config = dict(
    n_layer=8,
    d_model=192,
    n_head=3,
    n_kv_head=1,
    head_dim=64,
    d_mlp=512,
    vocab_size=4959,
    activation='swiglu',
    norm='rmsnorm',
    norm_place='pre',
    norm_eps=1e-05,
    positions='learned',
    qk_norm=True,
    attn_scale=0.125,
    bias='none',
    tie_embeddings=False,
    parallel_block=False,
    init='normal',
    init_std_qkv=0.0549,
    init_std_o=0.0,
    init_std_up=0.0549,
    init_std_down=0.0,
    optimizer='soap_variant',
    lr=0.00548,
    beta1=0.95,
    beta2=0.98,
    weight_decay=0.055,
    lr_head=0.0103,
    warmup_steps=33,
    schedule='wsd',
    decay_fraction=0.561,
    decay_shape='linear',
    final_lr_fraction=0.1,
    batch_tokens=65536,
    seq_len=512,
    doc_mask=False,
    train_tokens=208200000,
    steps=3177,
    dataset='wikipedia_en',
)
Each number is 500 + 40 x the weight over its row's rms, rounded and kept within 0 to 999. Layers, rows and columns count from 0. Numbers have three digits each. The size before them is the row's rms in percent of the matrix's.

# up: layer 3 MLP up, 512x192, rms 0.15, rows 251-281, columns 0-63
# down: layer 3 MLP down (transposed), 512x192, rms 0.137, rows 251-281, columns 0-63
# gate: layer 3 MLP gate, 512x192, rms 0.156, rows 252-282, columns 0-63
up251 106:504473492518530494567493498623456436477433483475479532482525489533496458604491544540471470489495502475456523495497509514521472432481446498408551580450503506472398480546463538506524503551526467
down251 108:470499438482542553535510539529489523455467450465499545547464521548529482481448487497485528522549533505543505438495535502429464458569482477507461384436510463485534510494430474507522535540500493
gate252 099:502435534537573560535518578535495520459443428494496526499534458545443511492451503497538452492473468550513527447499482508485524491499401455466412510453570580468551518497503546451448516526516504
up252 105:456532458480510428512488525517478514572519405453456498501529426478576492460496521518521555492564503445511569521502528491511493519416516536476473531525530510514563570471495497533555461503528506
down252 102:473508548473554458462505556480534463422516437464406432510508441515558552513545487550519559472515521494486553437553496492465553514461465525461521471532514542466456529517607509443559526537597523
gate253 110:545488417500503518543482477493457446511480442512473472556534567462444550503521501494499507483509481476435482519456461555517486469448524471452441493486501450530454514573523524465427478514496523
up253 109:503524564474471474597522459504476470494540550496522507464458426414445541505516550522540485514512482575457575502472509493546477566450487476481531528553459488538475500451510508489425571517490473
down253 099:459498546444495518510462518423470511508447553481514523581572556504529484464496504515453575456432515509538401542477535463524550443575501502569513483440437499501506512562490434482509490526542534
gate254 102:525437472574475539503456500538432504548489455466432512486575477486459543468488528545497541531513482480510570521499512470547456524552458508425526481452506512509510473475491577584446515541469499
up254 097:503478451455469499428511487579548479559431581507534536492543503530502491460479493495507428488453448531530465538486531495455492494456555501459544486510513442462496525522501531584539562442517471
down254 095:549489505514516491451518501479509539485546536460456458510548528439486501506605470536559543483528502473500525549491458585545484442515521535543493497546541551493489524448455474502467503537410534
gate255 100:485540484509464441524555551538518541530471452461448474444482562547465469515548550494577500490459505472530530473541430456573473498501568456509524424467524472502456521492441435494505435519512517
up255 102:620507496451538515490533549482516421537516536544533506481473464467458474476421521492491488499534482502490542576461553511534491449440542518505454518524567537481575496546508496469471437500497491
down255 103:512552532515537494478574567503533510482543470471414477492583538520526540581572567444458464524501460439531487532538499535491486478517549485580527471514556513458492541539472472516529527552492476
gate256 089:477481520512466546472509514537498545525504508492514529432511483549560548503512558481515474567457508479497471523441497506520482482448466472512424515497505435499536608487565471534483507515444450
up256 091:541443526594509514504477504464508562534596489547503507590349440521535525493541484534493517557486476551547473474476532522427470471520558546492518518579523480546537519532516448524475512489555505
down256 099:584553574516545514562573473548542504482483459519511443488567458417476487483503544371442510465452507462505468504531469548427459608526540454547532497464487502499477538554524454547554520532459589
gate257 107:373504493508479480503476507586536492398442531442492476562421464523568512505482488540485451536545490467471479449543477487540440582516558545503514553490419563537488545454505504462487520469598485
up257 101:515515441474553519546532466559496521470494566390524457448457554604538477501515500495497528484468484501596502523505517461529511523524464459425562523573494419446525489499451524535486503528520503
down257 102:520523490501426471493466452553538500522447534457497445542506441488504516463372515575503485521494597463484499478472540402585502423553556516503457517491587422520487492520552511474539559475523517
gate258 104:521475506442525500483495532547520560508433533430495539494468495550518470541478470533486492514467537527514486509469508440497545471465520472492512455458495531477518476550486419494485491418456459
up258 105:427440506460426528536504520499476491547449522510543509521520557431431529479492449510507457425454543475521511488458505467468497486549512435530542467530513471479490474491433500550450444461453498
down258 104:497534440495485499449436448451507484461477596506424483516502452520489443495408458557481571449490507506562436435493522527510529402452564540477459452446459382502521487513500483476520462511486502
gate259 096:475523431509529366593471491563457428455490497485535462464512491488528387449520489468460474476499504488512459540517449487416512509603463504453482520474481449500573486495517548475484456425534554
up259 100:541539462453591508539495454500562465571482521507495566493510540480582539471629495572476465544536569480452498507467503519469447503594503504481460469433469429453485442528464537504484478452451437
down259 103:489489521517393485478487491537478500467488477430538476504445478549534455586497496491492514542546465501513555570439439507496458437531518566504542520504506430488472495574535452533496573444522566
gate260 096:490494462526522575486420466469522544489577496508488491523407530446475485489473490530520438558474481510469517473522462473530455470522434458464454528432509490493451513481529517539470507442501506
up260 096:468517480482535452527561492527524423438529460497516475484477446556513539539507491476537522490510572519505526486476456457446511444504435452509498451453552539486579497526512526553516550482550533
down260 106:507518547535515464533426465493486531441462541489516408388519463535485523503442526528557537536510563467483462519542529471461496441471516499493541481456516526492479499489501547433488500528470444
gate261 090:485544518565458536411470558575545535529525525491464526497484490484507453538613466542502550488453511510419482533545491462447591540478508492459532524478449516474532485535473479505515501518473494
up261 099:447487467494591472502497502516473505506524573530495550500601474572537452530420529556584499452487497527505554465476447481392479445466456583538483509476488460473537418438483563487485449526466508
down261 097:518506449547468618578521529600486511520523526492486530481446457508492487522516516473532533496483475543442503493556484405504511497561559490530539492523469501544483466559473469476509522443511486
gate262 101:506488446509545520557444493517537521460506458453548534488526512503418517520561588507498508481539414447466485490569515513461498464480432513532566470472454512488542443488501550480496496491538447
up262 095:527514548421468475568478480464507493498514541431472554492579559435590489516441507499475477524484490458482504431492500536500587453520551430526498525464487485541467499522552547559534487488442500
down262 102:440401523472493542452522585509575512508487522521446519482479477478573511554424509467497483577484472487442487438520469499473525447512544490474404487473469518567513500536409449498521532485479459
gate263 090:459577488491522473470527552479522531453440512495485563435558497435467475525486515501534478477524491537499503466454477501486477449462527530530517529556478486481481502380496445528460526491372518
up263 096:543509483467476605453541489443515486582536496511503471421480518439456449541449478490534447487456475526448452570553451512450488487536488569506454508500491506536569501511452504494501424531511471
down263 098:448466472460547524544421481445427478511542442501505497465455467564531541479468430453472501536504436513525512473461539491523544479572571457509565515510481494533553469518542560535496554517572520
gate264 100:494481479455427560466451512501518532518466513493511459529532466471508488507448486521495459517518494479462517480504559477452481486531491463481384443529501577438485524507487485522516476414475503
up264 094:524537438509482468548483548477449511461525412457437559471407474539449512473411518498514514500465533555535542554522459441532459501469504432452471496493484554548404465537462539582429537499516518
down264 097:474502444520500516492533526539488550545484484519543501474481577522556505523493466526471472526584502504523508529535456493500507474498505458525466515548490545440469441474467509520533494529539485
gate265 091:436514524501523500496465470525518525522473445583499548430471511481521517496510443502578522502491531509460486527530591479487567461497494465513513482463529535524555440518522519619521460488515448
up265 092:507400499524458509509515551548429505477524504491540523556383522511522453467514529523469512530458453545514457577575526444505511511525489556460517534528436422453478500448503460450472516427478480
down265 096:484499529536545533511529567458461487538566497442471468502579516480491500475518453398475561505416467488519552606507476537469445511480515558488447549510494553445508507440465503476432463473458467
gate266 076:505467449527470552495503499465521452361465533458430508539561533452487489517624509545497459448569462506447488499504508517571511501482524529468503526513491511545426463490518471515490495505468466
up266 053:507541557561499542523501468475515463451444526485454508498578476431476458489549532511398550482556486542478472497491519485560473512440565518472529433493487509498463467510510449511576487520449471
down266 074:506489433521516577516563474528529477473462507443454440552428517456459454548642514507492469427524477516447440435497511493567492556451486537511497488516503484502515397547531496515483513487490516
gate267 099:466484483582553533524485493435476490538498501486534427526514491524459606510547410508497490523523512512526457558544511489526515461564513530465454501511491523509513523534477523469435506521542494
up267 104:490576460555511428455496489530573407490582470481474462510540480495446495533374433478445499516526526583436468472484512532518448499512482528527465554462499518466467505505498498545494485456562467
down267 096:428516492526506538452537501397553484529530436461529542444564507586510538468560507457543473469554440495569509547572564492428466488527489484459507464453545482529498538591439474500439487472470531
gate268 102:440414453571476515517552478516475459628435514498441438472536450554506473571557538444485462482473525453431551457538523543547505533535528507527515501508508615452512488489439515428506542491509507
up268 097:534549414530545534480458464458519583465420529509496517566479529468576488472544469482468512495509470527619536459555450509450519546541516506480431428472458462579518476465466537523520499477435536
down268 102:487459491438453462444532420502533534443470537485460571515448515513519574451428478559481472480517496484460447565463475532476499442587490535527543471481485509556491503440505537488530482504459496
gate269 099:441416498512535446396509467430505501548528528524551452497522507447555531485544534487478457501479559512436510506551478432416453494529508506514410513395430483486572505526507579506515470508503491
up269 101:566527514569502478512486503548484457487460551532491440457467503487492522491487500609525625490527529504533561520481533542609519504576490514467521470501537516493479526470455475475475450489474460
down269 105:464482508521552496449541482521463570523463444489487507499532548496497482397452484512495511520438524527509414525511478512496430450582565483503560471484499426565520450437491492405480502474434492
gate270 097:570489473509528558407489516511490511447507597586449605548456530476438553513613505457481563489433496525546500571537496464518537454503461526527463514510540444490497514476446498498541476561511504
up270 100:523538466519442537548485475467411490433490508465532539522557518505480447415483537553455467487532523515518506431463550496511463536488488459459474547476550514525472371452513511500516471456488506
down270 099:508490531567485500550502512472505517515519549503508538565547473468554401456567523506517452460462525533490496561589560470485480503551465483492505485554447488434555539554461585482475500539503471
gate271 087:435512550532552518446486551501416523526482530514546441465519476514473532471440523558450474500577573508515455419515495504491534541500470519555458543462514504500524515487514459577475480516522528
up271 088:501524585546452546505480499448527516482496437499499471437553506510490440513584517561501498478477523497554519505519471518563496495446488502528495511484494504539515453459491488572438449426571523
down271 095:585481499528562481503478475496405515548483516546490536449451476449511547432453449590444506492544480491469508510443507632432575522458484502536500439508435514446502522505528492549442475552479566
gate272 097:528509570512450492473488501487582453481506471447503424535485454528513518483488525463501509502511489496514477477589484501476523496557509517484454469454493443453546486455469538492452538591531583
up272 095:534549467483493498437460495510507500480480510564459489500500514519474460502536466499486481402495512442487462450522534474516518538509495480457510505473548516555475503483486472510537556523483467
down272 106:545556500470488509507575546441449510518517495448523503479485431497513526428484556529474537488513490568487481510512492553477478481538520499514538525441462525549510515496511566510454533398523569
gate273 108:514500475460543433478495494555460573487465477461488462494480467486513450544511528440525567560432424487401556567498506542473525593581526567515508539513538482398511533478491537477421551592462501
up273 107:569541489450483473516507477507469510492473516425479575512500431401472486550491530436526467503513554526477447516454494430476477483502480403504510555453547486486519521476476429501471450509448548
down273 102:481519510375476485551493404473471493449525461529535478453502511487443535538440533452546426485436494420520438514484510515549455471503522482550537548433478528497528503504537495497494518472477557
gate274 117:374495488533569454485527515518537524467548569535528576500475553559531448521523492450575546445520512536498477460495513421494451446531459411552437496493496536478520489408574457514453539526508467
up274 119:464538499456546493473572467546485505442474538506496566457516486480517467498491447487541506471523487512487454555568536600500511425486502421498499500507481538543502529485528550481488502516477463
down274 106:485525448529516608501464429468487456555509532511527505538449484507461484525484534589556558443540535490483502585449504522500496489541435535467467542473468578580456488466524399488473474492482462
gate275 104:509513554505465525453470516558569456470492487496452513529540484433561609478403422470477508560508487539466562521585583447481470486502465493468483518512506570521453529472465535513437551487456441
up275 096:573467479533503515528544554437530489561549502518489433484456500478509467509437483519522394533499464496560433514479499499495447581476487485444477516483490571492551465500568540457421459550618512
down275 091:557598488522486510429427507527506469475499448501526515520454449469503482520475444515520516555496455480479548550536545433470477514481521516465513494542497507511487480490450537549485480533541436
gate276 102:488497554543483534444477563470489483403478569522418471570460483506471508453515440480498488538511510427515561496424491497491465389478503466461492467499488507536488491540512567487536563529483501
up276 107:450481467521522564481516536518599516521494445591562499492485554516530478528459514515578488507437434488468505592535560492470534518509457523539482509535428501481536564465534429575415523507416518
down276 099:526514465508497432527524473518490585477478556504488520505472485474514504490510502504490555470531555424590559403486382486493482534442495446553430519587439463526471471501507577465548448503522448
gate277 098:453471488515523462519493575520510535521522455451446548537532422513518498564577477542535566495536477518498492536462556440525437483545529466455540491485460623540508505422509463507478459463397531
up277 097:492532534507462537485507570466498485488544482484451515516563570509478487520454413502484464493557621497574519498491553487490510589573587557479475476550517378485431489500499489459488531550477483
down277 095:507538469433496599442563476500461492446487543494486450485542553485486449493509450490477528491485499457450553537493473568553503502462500413454505500447548510485484463463503544524460501478515471
gate278 095:511594541522498557452439539478497427451478466373468563538513522518507509511506487482570495483518519477522579505451457495422438427497542523480521513515482528508532467428529434476474507497454546
up278 098:585501558490425476482512457517483546503553513516526551433412512469471568481452604479522481530481502526546542426514464502487519548543479485524488534444475489537501469514534468485501518478534563
down278 101:527544543529563467565494516588544450457419485497540486474496466545519537505531516514534484549432512564519476429530578476479463503580563560484514513502484436476478500460469505507590521494455498
gate279 087:518464524467628477472477481537496556472502452496457510574480479522491555486496471494472470543509509471500502491484459452463511515504385446491496527506546551431506516451501512460515509390457518
up279 089:490450464548451541463495495490495493496427504540491490467503571488466395474551557514479540435481485485504461415551448464561472522577557513481471464526463468517515426448470497556518495456481524
down279 094:497530432524511558456456479480430463482478551466482451534518524521564458480422490521522456521481474485552608541538477511467451591477497521494480469518506544445493402553514553442478501544541471
gate280 090:547476465563507509468461572451428449488560518491487480514488480594433530513548493524487497572500511456537486514505532501514539521551582547508452492401490508532499481460494508489461507551523533
up280 096:505536481463468512454521489500559540503528506449538473485508587478509490550540520560517527564506498429535488544512480541500537434514517537468505509517514516482507482448514508479514525497477508
down280 097:474445464448412480514500549487542520451534547496505578458498514495533478567491485446505495496496496521549560482568494496533459497444492449558469509504526521533485513496553564530465524555532543
gate281 096:504519519428454466501500530493515529606485437487522477551547487504518567533426464509503483457459511485525522531539508534491486493414532516489484518516505525521528437418463488496554459500540449
up281 087:493540577493500398451472538459525437472454549471435542528425442502497526536550468503562528529440536514560458415446475542507421529497491530501458452434514479511519506446551503570500480499508462
down281 100:489472522488512440500452553575544544483429540480556436467484487497506542579597504476513541559528471438495540466480510487434452456575464543419501422479489430535557507482496509435463544513496466
gate282 086:522451515489462532489421410546483513535483561538488495528482492496494535553462482497497497493424516475532548427437483500551491484562514459469530572482523533498535541523517533484487482452551545